Weights of a small transformer language model: RMSNorm before each block.
Each number is 50 + 12 x the weight over the matrix's rms, rounded and kept within 0 to 99. Layers, rows and columns count from 0.

# layer 4 MLP gate, 448x160, rms 0.0818, rows 410-439, columns 0-79
28 63 48 50 50 47 66 38 48 67 66 48 52 72 56 58 56 17 73 34 61 40 47 35 30 26 60 51 79 50 33 54 55 49 82 45 34 80 55 50 43 31 56 20 56 54 42 35 31 62 66 53 39 35 44 31 59 37 33 52 60 43 63 42 61 60 48 51 43 56 35 41 39 74 54 31 41 54 46 40
26 51 40 72 30 30 59 59 65 41 38 52 60 57 27 69 49 26 38 55 62 67 64 30 16 36 51 50 53 52 49 60 62 23 53 61 77 52 36 50 39 67 47 40 43 56 48 72 31 55 45 39 53 65 37 32 45 40 51 44 64 40 58 29 41 31 55 91 58 48 14 68 43 41 43 38 57 63 52 50
24 45 39 76 41 45 59 44 54 54 53 53 50 65 47 72 70 68 56 44 56 65 63 48 22 36 42 41 51 52 49 48 75 51 53 61 73 56 21 52 36 57 27 61 60 35 57 31 61 79 36 41 34 70 38 46 36 82 78 56 55 50 41 33 43 44 59 52 35 60 56 54 68 63 54 30 46 49 50 45
19 41 40 54 63 54 40 58 64 44 53 46 63 44 42 48 64 35 42 39 51 41 52 67 40 41 52 75 51 48 18 51 41 51 38 54 59 54 39 42 45 37 51 47 46 37 66 50 40 53 61 47 50 69 54 18 53 48 77 50 55 38 55 58 48 61 51 36 46 49 40 46 47 62 65 53 23 59 30 46
55 27 76 61 69 44 30 54 50 36 56 18 46 46 62 43 41 69 48 58 53 36 71 55 41 44 29 27 51 41 43 45 67 59 59 47 45 40 52 46 47 50 50 49 43 56 52 42 53 63 77 70 30 34 47 61 43 54 33 51 56 32 36 54 55 48 61 45 54 69 59 55 23 64 46 62 47 46 27 49
49 39 50 41 46 77 55 51 54 38 57 41 61 44 56 47 63 83 35 41 59 76 66 41 30 40 56 64 48 79 41 54 58 30 62 54 17 47 70 41 59 57 65 47 39 30 56 46 32 61 51 52 60 55 33 39 67 51 51 56 55 43 27 61 48 62 60 62 66 51 75 55 49 50 52 60 32 48 71 37
39 38 34 28 47 64 67 36 29 54 73 57 74 62 24 61 36 29 57 60 79 41 42 37 51 48 66 42 43 28 35 45 33 60 48 38 26 64 56 28 45 43 65 47 71 46 68 60 22 38 57 45 44 55 51 44 53 53 46 56 57 69 69 44 60 40 69 71 47 53 43 57 35 54 55 40 54 39 30 41
38 52 53 50 32 39 47 56 46 45 68 48 48 63 43 49 48 33 55 44 51 25 57 46 58 56 53 50 51 30 41 52 39 47 21 46 48 62 47 58 43 39 49 62 37 46 63 68 32 29 47 53 57 57 28 49 56 37 72 69 54 37 65 40 54 49 65 40 59 50 41 56 44 37 57 45 55 40 36 52
33 41 57 59 46 40 36 61 51 37 48 35 53 45 31 59 37 36 51 45 57 57 53 41 44 59 57 46 49 30 74 46 49 47 63 60 68 29 51 42 66 78 38 39 62 42 46 60 39 69 58 37 62 71 27 40 37 56 46 63 54 49 59 50 32 55 61 67 37 59 38 62 56 47 52 40 65 44 75 53
76 49 54 48 58 57 66 72 60 69 62 59 67 51 48 55 49 45 49 40 58 43 43 49 54 55 52 73 45 59 39 62 51 46 43 55 27 44 59 37 69 61 48 45 67 44 45 26 60 57 38 54 62 43 38 49 49 51 34 69 54 49 61 52 37 48 33 59 53 65 67 41 86 39 45 50 60 41 56 45
45 53 68 40 81 66 68 36 58 47 58 50 46 46 48 42 48 37 61 50 43 47 42 52 48 43 47 48 39 46 61 44 42 79 45 28 46 52 42 52 48 42 51 55 43 57 41 66 56 38 59 61 57 63 60 41 50 41 58 60 49 67 28 61 49 48 41 82 58 42 44 40 48 28 38 46 71 25 52 46
56 45 59 76 41 40 57 42 64 25 80 29 58 50 56 51 49 47 53 34 78 28 67 34 44 58 49 47 64 54 43 53 41 63 70 53 44 68 60 42 48 60 52 87 29 49 57 47 25 49 34 60 29 51 24 53 56 28 28 58 53 62 45 47 50 55 34 72 49 66 74 58 61 59 51 50 69 40 25 31
73 57 50 50 32 47 56 58 54 61 36 46 48 60 52 59 47 79 40 73 36 57 59 45 62 32 36 41 46 69 52 37 58 27 30 35 35 45 45 45 55 65 57 56 44 64 51 46 39 50 36 51 41 67 62 35 44 61 48 64 57 95 51 38 55 35 54 43 24 67 53 21 52 58 30 60 45 38 49 66
51 62 38 37 39 57 57 53 41 46 34 58 40 39 56 47 58 53 42 53 63 43 51 58 57 58 45 56 43 75 49 50 45 58 47 31 30 52 60 38 49 56 50 55 44 50 62 58 57 47 63 32 54 49 37 64 66 61 37 56 53 60 67 43 48 58 47 50 50 58 37 52 46 46 42 36 46 52 49 42
54 62 37 48 52 41 47 43 47 51 47 64 43 58 74 40 31 44 51 54 46 53 46 33 65 56 53 17 44 61 59 39 73 56 37 35 57 49 48 72 49 39 65 44 47 52 40 55 53 35 57 32 56 51 39 59 44 43 27 74 53 60 10 41 48 26 11 52 48 46 45 33 61 62 48 60 57 41 42 76
34 69 52 63 54 35 38 45 76 59 46 51 62 43 30 50 53 58 34 31 42 55 66 42 46 51 49 54 43 40 57 61 68 50 63 43 46 59 20 52 45 53 46 47 65 30 44 36 65 68 41 51 47 61 39 41 46 71 54 53 49 42 51 40 43 41 49 50 52 60 61 67 42 60 33 56 66 20 63 45
41 42 51 44 55 40 43 46 71 43 47 45 54 48 50 56 44 59 41 37 45 71 46 26 70 55 54 47 48 71 45 54 53 56 56 44 53 51 31 52 55 49 49 48 46 47 41 43 36 44 57 46 40 43 44 48 65 30 62 37 52 54 25 39 27 49 45 45 67 49 54 53 65 24 41 52 51 54 42 60
71 60 49 42 52 39 42 54 58 60 53 48 20 36 43 44 62 61 46 55 54 56 55 25 46 58 58 52 48 58 50 45 37 37 74 42 49 55 52 45 64 41 56 74 59 54 43 45 57 56 50 63 65 56 53 68 66 44 29 53 54 60 44 58 42 64 35 63 53 38 66 38 62 41 65 65 49 35 58 49
63 53 51 42 56 61 45 64 54 60 38 57 54 66 46 53 54 56 55 56 58 62 40 63 54 50 39 40 33 59 47 50 71 26 43 59 61 57 42 55 48 64 48 30 63 66 37 57 65 52 34 45 55 47 44 44 36 48 47 56 52 45 30 62 49 38 47 48 54 47 46 52 55 74 35 43 31 46 55 50
57 65 49 65 34 35 52 49 53 59 58 63 40 37 43 32 41 45 35 53 63 73 61 44 55 54 41 41 56 56 74 47 41 31 36 38 71 41 78 61 52 41 66 41 46 38 42 60 40 26 35 36 70 39 41 63 42 53 48 45 57 54 40 50 54 52 43 51 30 48 46 43 48 48 58 54 44 63 76 47
54 64 33 38 51 73 68 48 52 36 49 65 57 62 59 58 61 60 65 27 53 30 69 45 54 61 47 57 58 51 55 59 26 73 60 60 44 57 38 50 51 40 44 41 71 76 51 42 48 74 64 33 41 42 44 42 53 42 51 43 53 69 48 53 46 36 43 54 39 47 58 60 65 67 42 37 44 75 35 75
37 44 50 52 55 46 36 60 57 27 51 50 08 78 42 52 42 74 53 32 56 55 70 33 51 42 57 38 56 23 55 49 45 60 58 49 41 55 59 59 57 42 41 47 60 51 43 32 57 49 51 49 51 51 62 49 35 37 62 72 49 32 21 25 50 15 23 52 54 67 59 36 66 42 49 56 55 28 70 47
61 54 37 49 50 35 57 54 43 52 48 53 42 42 42 51 69 62 62 43 71 34 57 39 63 43 51 75 59 50 36 47 48 20 61 48 72 42 44 51 39 55 52 24 26 19 61 45 49 62 55 44 54 73 47 54 39 59 46 37 53 42 68 38 62 68 45 54 45 66 58 50 42 55 41 46 45 58 49 29
38 55 24 32 71 66 65 69 36 35 26 51 48 56 49 63 40 41 64 61 63 42 44 56 72 54 52 51 55 47 49 58 53 65 44 67 59 48 53 56 48 52 66 34 57 68 37 54 63 45 43 54 58 43 36 23 45 33 57 57 53 42 48 66 49 57 61 60 47 56 27 42 50 51 53 51 45 40 64 68
32 38 45 72 58 54 59 32 50 44 34 51 33 73 55 35 56 56 47 48 51 60 57 58 31 64 48 50 55 64 51 64 47 53 39 39 34 42 29 57 51 42 33 34 36 56 64 62 47 58 63 53 47 76 61 65 65 45 69 64 48 31 23 48 59 70 64 36 52 62 50 49 57 45 38 34 47 52 49 56
55 55 53 45 52 53 44 44 45 54 43 43 36 32 80 67 52 44 35 49 67 47 52 54 72 50 51 39 17 43 47 46 57 53 52 53 57 47 63 72 60 50 55 43 57 65 47 44 40 40 32 44 59 30 57 60 51 41 41 46 52 46 64 51 55 42 43 46 48 49 44 34 36 55 54 68 70 56 81 45
65 23 66 19 55 57 84 53 48 54 68 36 45 48 50 37 36 44 46 36 82 59 65 59 71 51 65 54 21 36 44 57 36 70 58 39 43 61 74 64 63 39 87 40 46 82 33 67 38 32 44 41 53 41 58 25 64 55 53 51 57 61 68 70 54 78 26 65 30 34 42 37 63 52 55 53 50 35 69 59
38 22 62 52 65 51 53 38 41 38 52 60 56 34 62 38 38 54 50 42 70 55 51 54 36 49 44 43 45 50 79 50 69 34 33 60 58 53 43 78 56 62 77 35 55 57 41 62 49 37 48 68 54 53 45 40 28 47 51 52 57 56 33 60 51 37 44 75 43 39 70 54 43 45 62 42 38 33 39 62
49 60 48 63 60 54 38 40 48 46 54 35 36 48 33 48 44 49 50 57 32 70 54 62 44 66 50 46 61 72 62 55 48 72 50 56 44 31 39 34 42 57 63 67 39 35 66 46 56 32 49 32 41 41 58 53 78 35 33 47 45 63 32 49 30 46 65 30 25 57 46 66 32 44 26 47 45 48 64 33
35 68 48 61 59 26 40 55 59 54 41 43 68 55 69 49 57 60 49 55 51 41 52 39 48 50 62 66 62 41 42 49 51 49 49 47 55 19 47 71 41 41 29 54 43 29 62 49 51 55 49 62 58 68 50 54 26 63 51 46 52 36 50 47 51 60 44 50 32 51 28 53 30 49 51 72 47 52 50 32
# layer 4 MLP up, 448x160, rms 0.0708, rows 410-438, columns 0-79
22 33 61 52 60 55 36 42 64 43 21 62 46 68 61 47 47 63 41 42 53 35 57 51 44 55 49 69 68 80 48 64 59 50 22 53 65 43 39 33 52 29 38 43 36 53 68 44 55 67 72 55 57 75 38 61 40 31 62 56 51 45 58 29 65 40 77 50 56 59 31 51 41 63 62 52 55 51 57 96
39 65 42 41 54 14 51 61 47 71 54 66 68 27 52 32 64 30 37 70 52 35 63 50 20 39 50 58 64 43 33 78 27 56 76 57 67 52 70 52 57 37 43 42 68 34 33 43 66 49 41 30 74 52 38 39 68 73 43 58 50 61 69 60 75 59 65 46 59 57 52 74 31 78 46 55 73 35 67 38
54 51 42 73 32 47 53 35 44 52 65 49 39 51 53 72 57 51 64 48 66 43 57 56 46 53 45 61 57 63 59 54 47 67 44 38 64 47 38 51 41 52 60 45 58 52 45 44 63 60 47 35 52 60 44 37 28 55 40 58 47 52 57 55 65 52 49 43 39 55 53 34 54 56 40 33 64 51 47 49
64 69 51 59 56 49 45 39 51 37 31 46 47 45 44 49 61 45 46 46 43 51 54 36 44 48 43 38 63 87 58 43 49 40 64 46 45 69 49 30 41 65 42 37 44 58 41 60 56 44 52 53 58 35 46 72 65 50 37 48 50 47 45 28 54 40 52 52 40 42 47 81 17 60 52 45 66 19 70 58
53 43 51 49 51 56 69 47 70 61 32 57 69 53 47 56 53 59 48 46 45 54 51 65 56 33 45 59 67 79 49 51 61 69 20 49 67 53 23 60 46 45 42 42 46 58 57 40 64 61 48 45 49 70 47 44 64 58 82 30 48 42 44 37 39 34 68 36 58 68 68 64 39 47 46 44 61 50 68 48
57 58 72 33 67 48 54 50 50 70 65 39 42 52 33 59 26 33 58 36 42 55 45 53 53 53 40 56 50 53 31 26 31 33 37 30 67 62 57 41 62 61 53 55 67 57 62 39 47 75 56 50 72 56 71 68 66 54 54 60 53 77 49 51 55 45 38 50 28 49 22 36 58 38 51 48 42 61 53 81
55 60 40 53 47 47 45 39 61 55 33 40 28 20 56 36 53 45 43 51 46 53 45 51 64 61 52 55 26 65 58 44 32 48 40 46 70 39 36 64 53 54 45 49 52 54 54 40 63 61 43 23 51 37 42 55 67 31 44 58 50 29 46 44 50 40 21 63 59 42 36 40 62 64 48 71 47 45 81 86
35 55 47 61 44 53 55 43 40 56 67 39 55 28 44 62 28 54 52 56 47 50 60 53 47 42 33 37 29 67 61 47 75 67 51 47 49 53 55 78 54 48 66 65 62 48 33 33 35 56 58 55 56 39 49 67 35 43 60 41 51 37 45 47 57 35 67 44 48 46 52 37 55 45 57 52 64 47 54 55
58 39 66 43 55 56 27 53 29 33 41 66 57 45 57 54 41 44 44 59 39 37 57 55 36 76 45 37 49 53 63 65 51 35 54 58 52 42 61 42 63 44 50 64 78 57 43 41 47 30 33 44 58 50 41 47 63 73 30 58 44 69 61 67 36 62 69 44 45 57 55 70 40 63 52 47 55 57 49 36
37 51 53 37 54 67 41 46 44 43 43 42 66 74 47 53 79 50 53 45 53 42 46 47 45 44 36 54 28 49 39 51 41 63 42 47 54 65 41 45 47 66 39 50 54 44 55 58 48 45 45 37 25 75 61 37 73 40 53 68 46 49 45 57 53 62 57 52 49 58 53 50 55 60 29 28 42 51 45 33
29 52 40 68 33 36 49 64 59 48 57 56 42 43 36 48 54 79 34 58 40 47 65 62 48 44 52 66 48 47 33 37 56 39 49 51 39 38 63 36 48 35 59 68 32 39 53 53 29 50 68 46 40 63 59 34 59 75 47 57 52 35 37 38 48 63 39 66 39 62 62 54 45 64 54 54 56 50 48 31
57 46 50 59 31 36 55 51 56 37 60 39 60 44 46 64 53 45 59 59 71 40 50 64 44 62 50 53 59 44 49 41 37 58 93 61 54 28 45 63 51 60 51 37 55 31 53 21 64 55 11 51 51 49 43 35 54 41 41 64 46 61 46 53 35 56 45 48 34 26 65 41 43 51 46 56 73 59 32 56
21 59 64 59 58 50 55 65 49 41 63 55 65 64 50 60 44 45 44 52 45 71 42 54 36 49 62 39 58 52 44 50 37 60 47 49 50 26 53 43 36 40 63 28 46 63 60 48 44 59 46 50 51 49 55 39 62 51 58 48 57 36 41 48 40 58 52 45 59 47 62 51 71 42 46 31 63 27 54 69
60 53 53 38 42 53 62 36 60 36 46 47 54 36 42 53 68 41 53 50 52 42 55 26 56 39 49 46 51 50 35 53 65 56 42 67 39 62 52 47 54 47 41 58 48 49 49 53 43 37 52 46 53 54 46 44 63 37 39 51 52 29 60 63 38 56 52 59 62 42 54 48 58 33 39 43 71 50 40 48
49 65 60 21 49 35 69 55 56 44 32 68 71 52 53 42 55 85 35 50 53 53 59 35 56 45 35 50 57 78 48 80 39 44 41 67 24 45 69 38 57 49 41 60 54 59 57 40 57 72 42 47 52 74 54 51 78 73 43 55 47 69 39 26 56 51 31 71 57 53 77 73 42 60 51 66 63 43 46 52
51 49 42 49 56 43 42 60 56 62 17 36 51 48 37 52 59 46 42 43 78 52 51 46 51 60 59 37 48 83 53 52 70 34 57 48 52 76 50 32 59 65 66 46 71 14 37 42 78 27 46 58 48 54 48 36 60 48 43 39 46 14 47 55 57 44 47 42 64 42 59 72 53 56 42 54 47 37 59 52
50 41 52 41 56 49 62 73 44 62 53 51 49 68 27 43 39 46 48 36 65 37 55 38 50 38 52 52 39 41 30 46 40 59 29 35 39 64 51 53 46 67 32 54 54 45 33 69 60 54 44 66 61 65 47 22 43 53 48 51 48 32 40 55 42 66 78 55 61 61 58 42 39 52 38 59 37 42 22 47
44 48 48 49 51 53 44 42 47 17 28 21 43 40 44 50 54 42 53 67 41 52 52 52 68 51 48 33 69 70 58 47 53 55 64 44 57 76 47 53 52 42 48 57 45 63 45 49 50 40 49 64 59 49 68 67 57 54 60 24 57 75 34 41 47 54 50 57 59 51 63 54 68 37 70 50 46 49 58 38
29 41 45 54 58 43 50 58 46 54 45 45 39 49 56 51 42 49 54 63 38 65 53 52 45 44 55 50 45 59 47 38 49 64 42 49 35 51 42 67 49 55 53 41 53 54 60 69 60 49 50 48 55 58 55 57 60 64 42 58 47 47 53 47 42 44 53 60 54 56 56 47 20 55 54 34 39 46 68 39
33 49 44 47 49 37 67 57 66 45 71 37 44 52 48 58 44 35 64 54 39 57 38 50 56 38 46 67 48 34 38 66 44 57 49 53 59 46 49 64 42 21 54 82 43 31 70 69 20 35 55 64 46 47 32 35 46 40 51 48 50 53 51 36 57 63 58 41 64 40 44 43 47 39 52 70 49 18 70 40
51 61 50 62 52 52 25 26 65 66 68 58 50 66 37 43 48 50 32 42 49 30 49 66 39 45 48 64 36 51 52 32 47 45 20 58 49 37 27 55 61 54 18 65 54 51 40 49 66 55 43 39 47 44 24 39 39 61 64 64 47 32 52 51 53 37 66 38 49 57 43 54 42 56 31 55 48 52 32 55
41 40 15 80 41 26 69 63 53 61 06 48 36 49 60 66 52 56 53 69 48 59 54 50 27 42 46 60 61 21 59 66 59 38 47 31 44 58 57 44 41 52 38 38 71 30 49 53 33 38 54 64 33 43 70 42 28 43 71 51 46 55 53 50 47 34 61 63 36 47 57 41 46 41 53 30 43 49 52 38
55 27 53 47 47 75 69 33 64 58 53 60 40 67 43 22 38 66 50 47 47 41 46 45 26 44 56 30 54 51 27 51 36 52 55 51 40 56 55 58 66 34 48 60 40 35 37 51 48 41 37 60 43 46 81 75 47 61 43 52 49 68 24 26 46 46 54 54 42 45 70 71 35 46 62 49 41 22 42 46
62 51 57 47 41 49 43 76 34 63 43 44 22 55 45 50 52 74 57 63 70 51 54 19 56 41 53 78 52 21 41 39 53 32 65 34 52 40 41 45 51 67 53 58 47 25 51 38 48 59 45 66 48 53 48 51 68 63 36 51 51 46 51 79 54 46 58 62 67 74 70 44 49 38 54 49 40 37 43 48
42 48 45 68 51 47 47 65 53 42 65 41 46 44 46 63 41 50 45 49 30 37 43 35 58 69 50 50 55 49 48 50 76 70 37 53 38 17 44 49 51 28 82 55 42 48 44 35 52 38 42 48 54 31 60 49 46 37 50 36 47 55 43 49 51 70 47 46 54 44 57 46 50 39 44 49 39 60 58 56
67 51 53 54 51 52 56 40 47 60 49 57 54 33 35 47 59 45 57 65 50 44 48 40 52 62 56 61 62 53 46 57 39 49 48 40 49 35 53 68 42 54 45 52 51 31 57 42 41 45 75 60 39 65 42 44 36 39 58 69 52 43 45 58 54 50 48 67 42 43 57 57 53 42 32 60 49 35 57 54
74 61 37 79 72 63 35 29 50 36 47 38 52 54 48 44 34 34 59 69 33 52 40 55 51 43 46 41 55 34 63 45 79 50 30 46 64 56 43 33 54 80 29 70 68 33 30 62 55 51 63 41 24 46 56 86 27 33 29 45 49 43 40 47 64 36 55 67 45 52 45 63 65 68 64 34 55 44 70 62
48 69 28 51 39 44 60 38 53 66 37 47 42 76 15 58 49 67 33 43 43 40 67 51 57 36 61 34 41 57 38 56 44 59 49 45 60 54 39 45 50 52 35 66 40 32 36 61 64 68 58 15 54 42 54 59 80 54 52 58 47 50 55 42 74 64 44 43 43 55 41 59 66 51 39 65 43 52 68 54
63 62 64 44 91 35 67 51 58 37 33 55 61 66 53 44 78 59 56 55 45 33 59 37 53 51 32 51 56 24 53 56 49 44 68 54 44 45 70 58 60 59 55 46 50 62 37 55 75 58 38 29 30 71 45 49 65 58 45 50 47 58 47 53 72 56 51 59 78 41 56 53 52 50 58 33 67 37 36 61
# layer 4 MLP down (transposed), 448x160, rms 0.0655, rows 410-438, columns 0-79
40 61 54 55 64 38 64 59 53 30 67 49 26 41 50 61 62 31 46 59 53 51 26 62 53 43 42 44 71 40 37 82 61 45 57 41 42 47 60 27 79 47 50 50 65 39 49 59 47 53 48 53 52 53 68 43 62 58 67 37 64 44 53 63 48 80 51 29 48 57 48 43 30 57 62 54 50 53 51 54
48 34 40 31 70 50 61 58 50 37 46 68 40 54 48 50 62 41 64 51 49 60 21 50 36 58 43 47 57 35 45 65 38 54 84 31 45 33 62 55 38 64 69 33 60 46 50 75 44 52 60 39 56 53 37 24 42 54 36 70 00 64 55 60 50 74 33 57 43 43 72 43 41 84 56 49 63 45 40 57
53 50 47 28 56 68 54 58 52 61 62 64 33 20 50 39 41 45 74 54 65 42 39 31 51 55 46 49 39 35 74 51 37 34 58 40 60 53 72 45 53 56 60 63 70 54 41 59 42 39 59 67 44 51 36 60 45 34 26 36 37 60 34 59 40 56 44 65 52 31 47 19 51 53 49 63 47 59 53 70
59 48 18 57 43 67 50 65 59 43 65 59 55 49 51 75 42 38 44 60 62 47 39 43 59 58 51 50 46 48 32 65 48 47 48 63 48 33 52 68 61 56 34 47 60 53 58 34 46 55 53 47 53 68 45 20 64 45 72 68 53 33 46 50 50 36 34 27 64 46 30 38 52 43 61 43 52 63 39 38
67 56 48 63 49 21 70 28 66 51 45 49 61 46 33 33 41 43 38 69 79 54 14 34 55 46 77 44 47 63 64 44 33 47 47 50 40 54 62 42 61 40 46 32 46 68 41 38 40 67 56 32 48 59 39 55 53 32 43 73 47 48 36 50 52 56 61 47 51 48 60 56 45 33 45 52 50 38 70 53
54 54 42 69 46 59 73 29 76 63 52 60 51 29 54 46 34 69 47 55 54 54 46 61 41 63 50 81 41 49 34 54 61 56 54 45 40 47 85 62 46 38 15 60 61 39 32 32 51 62 52 44 46 40 45 76 49 42 66 22 52 57 41 56 52 65 64 58 52 44 43 65 72 27 55 46 65 50 48 56
51 43 41 32 54 53 59 51 29 40 72 69 60 59 51 53 52 41 66 47 75 43 44 35 53 44 45 47 52 53 37 46 47 47 35 41 45 64 58 33 64 53 67 74 55 62 43 53 44 52 51 56 48 41 62 70 65 52 30 58 66 48 60 45 41 64 52 40 48 05 53 51 56 35 47 64 31 57 46 53
44 66 39 43 37 40 54 62 56 47 63 53 66 64 39 33 24 56 45 57 36 55 70 63 43 50 67 79 53 42 50 38 57 57 32 46 44 45 36 51 41 46 47 61 47 41 54 51 38 55 41 41 64 49 47 48 47 43 59 48 51 41 60 67 37 56 38 34 63 57 43 53 67 39 64 73 70 40 44 55
82 54 50 42 52 69 33 37 54 68 63 56 48 42 65 34 58 61 63 54 32 35 51 38 58 60 60 46 48 61 49 61 50 59 57 57 44 62 49 34 13 43 58 41 47 41 64 55 38 33 63 40 54 52 56 47 55 70 43 67 00 60 63 50 47 66 64 42 42 47 82 42 31 59 45 47 54 54 44 46
46 49 44 47 54 44 33 57 44 63 70 49 52 73 66 46 43 55 41 45 63 49 56 54 67 34 57 44 77 53 45 42 38 57 48 48 64 52 54 73 65 54 49 26 41 59 62 45 59 63 52 50 74 53 40 52 55 63 46 59 77 54 57 20 43 54 47 53 66 27 69 56 49 42 34 41 47 51 35 74
63 54 58 56 40 50 47 72 54 53 36 21 45 35 49 51 60 48 48 50 49 52 59 50 49 62 49 52 69 47 52 48 64 40 58 52 53 35 60 48 58 38 62 49 35 39 49 14 57 49 60 58 57 60 55 43 56 65 66 34 72 50 42 38 62 40 40 71 56 50 49 54 48 42 34 44 55 44 68 44
44 41 39 36 43 42 41 47 37 71 55 60 22 54 29 50 50 57 50 56 70 44 55 70 55 63 37 52 49 39 47 40 33 59 37 53 70 41 39 56 40 67 69 63 62 76 25 59 57 62 53 63 43 46 44 59 37 51 38 31 35 50 48 67 29 26 48 69 43 32 36 44 45 58 36 61 58 64 45 69
31 41 80 35 47 31 37 61 57 46 73 71 61 59 37 49 51 64 47 69 30 63 47 41 80 20 57 40 32 38 48 44 46 48 39 61 23 37 53 70 43 74 50 52 54 47 55 49 48 57 47 58 52 66 64 64 52 41 39 34 69 57 51 63 55 53 50 50 53 58 37 69 70 41 25 49 37 50 62 70
63 33 58 48 48 53 51 41 52 47 38 47 32 39 72 41 63 52 54 55 52 30 53 56 48 51 57 54 59 43 48 48 50 25 32 55 34 44 49 54 57 38 44 59 60 52 54 42 61 45 52 61 52 40 53 54 67 66 30 56 31 46 63 53 55 49 39 65 42 43 39 47 43 43 47 43 63 70 41 49
53 43 61 17 45 56 40 56 56 49 37 49 50 41 47 06 48 44 56 33 47 50 51 58 34 55 57 48 69 38 40 65 57 41 30 59 26 58 57 43 48 49 43 50 41 61 48 45 65 50 51 35 48 78 55 41 44 59 53 32 00 49 48 54 48 41 65 28 53 54 67 70 40 42 42 37 48 53 53 45
34 47 36 48 38 58 66 45 56 60 45 48 28 55 66 47 45 51 67 46 41 45 44 37 60 59 48 54 57 18 51 50 35 48 46 40 70 62 75 64 29 75 37 73 47 65 72 75 49 31 69 44 36 53 47 34 45 47 45 72 27 41 58 50 42 58 58 29 33 52 50 30 63 64 56 34 18 44 62 72
26 54 34 55 47 55 60 75 42 41 52 43 40 45 29 41 40 46 45 42 53 48 51 72 35 23 55 58 53 35 59 32 65 57 39 42 51 32 68 40 44 66 56 39 56 46 54 52 47 41 54 57 34 64 56 32 40 72 60 53 39 49 52 43 62 38 52 68 56 40 51 43 56 61 63 45 50 49 47 46
54 31 46 41 46 50 52 34 41 49 39 35 44 46 54 50 69 46 48 64 41 59 14 39 58 60 49 42 60 61 55 49 38 54 69 39 49 45 50 41 39 58 50 44 54 78 36 49 68 54 55 22 59 38 63 69 66 34 39 35 57 52 55 52 77 59 45 69 69 54 58 47 56 57 51 67 39 50 67 51
55 61 53 53 47 53 45 53 51 55 60 59 53 34 49 30 64 45 45 49 50 67 60 51 65 54 42 44 22 35 47 48 59 54 44 40 53 53 42 53 31 56 41 48 58 41 37 58 50 48 62 65 43 51 40 39 35 50 42 43 60 44 43 50 32 61 57 42 52 46 51 55 35 50 77 43 66 65 48 61
47 67 40 42 56 34 42 36 52 49 63 43 60 60 65 49 43 37 50 61 59 86 00 54 66 14 65 66 42 48 31 52 39 65 53 57 52 33 33 68 61 31 53 70 66 55 68 53 44 50 54 51 52 49 45 60 42 39 67 61 20 54 68 41 56 42 48 38 37 63 59 52 28 27 49 59 61 58 41 66
58 51 63 67 53 48 69 47 52 62 38 54 45 67 52 55 56 41 52 63 33 46 35 48 51 24 60 43 42 62 49 54 61 48 47 43 36 54 47 41 43 40 57 33 63 51 67 40 31 49 37 54 60 45 57 45 46 61 77 48 96 63 54 37 45 55 68 46 47 53 50 47 44 45 56 62 43 56 53 58
52 48 52 51 22 63 56 66 57 70 34 61 44 49 19 65 36 64 68 82 32 50 61 60 61 51 43 48 38 41 47 59 45 51 57 25 56 56 55 37 65 43 68 59 55 66 40 55 49 67 47 56 46 43 70 48 65 66 45 64 73 40 41 55 50 45 74 52 49 29 54 49 55 62 46 60 31 61 76 83
39 43 34 56 71 46 44 54 57 68 48 42 43 68 37 38 57 65 43 55 48 36 74 52 49 55 36 53 43 46 42 23 41 63 23 40 35 27 64 53 55 55 29 56 42 43 66 57 46 48 55 37 64 30 46 41 50 49 49 75 31 27 51 56 28 59 44 42 63 48 54 38 61 72 37 60 63 59 54 54
54 42 59 52 51 43 46 57 68 67 53 28 42 54 41 49 52 45 48 45 28 79 55 14 52 56 54 41 33 55 32 47 46 32 50 30 62 54 41 68 36 58 45 38 55 71 52 56 38 47 30 48 52 37 46 62 58 77 53 48 38 37 44 39 56 49 46 60 56 54 60 51 62 42 60 47 64 61 43 49
45 56 61 29 50 40 39 48 57 36 52 44 61 40 40 64 39 59 65 41 44 51 32 67 51 41 58 49 43 35 46 39 23 56 80 26 57 64 71 57 51 52 54 42 32 45 66 46 53 27 57 47 60 51 45 55 51 48 42 46 32 50 65 54 67 46 49 60 54 37 26 53 48 29 55 63 71 53 47 37
56 61 44 37 56 36 51 54 45 51 57 32 55 49 43 49 54 44 69 20 49 61 44 50 40 48 57 72 43 48 42 55 53 39 49 53 44 30 61 31 44 26 55 32 44 36 51 66 54 50 42 38 62 59 53 44 48 60 77 53 38 51 46 48 77 54 40 57 50 53 61 69 37 51 40 41 62 52 52 49
64 42 39 73 50 57 63 57 45 61 78 40 45 38 53 48 39 43 61 45 61 76 64 42 62 45 57 52 40 57 47 48 54 45 31 49 46 65 61 50 54 65 46 66 72 44 53 75 44 63 49 50 50 44 68 36 60 36 44 77 54 43 66 64 81 48 58 71 55 42 32 45 51 68 68 62 46 59 35 70
54 71 25 46 56 45 48 48 71 61 59 53 54 57 48 79 45 43 28 57 56 45 36 42 42 47 65 37 44 46 42 62 68 48 61 59 58 53 46 70 66 75 36 84 39 31 41 35 60 69 35 22 47 66 62 55 66 41 59 45 92 48 52 47 73 53 56 44 44 61 45 53 59 50 29 59 66 77 72 43
29 40 27 61 39 51 52 65 31 43 57 43 56 45 50 62 52 33 56 42 44 62 49 57 43 55 37 58 43 63 70 39 69 53 30 51 49 57 45 44 38 34 58 40 57 72 68 54 38 45 45 71 68 28 49 44 45 34 42 39 95 49 52 53 37 47 59 55 26 58 51 46 63 48 40 55 59 57 51 50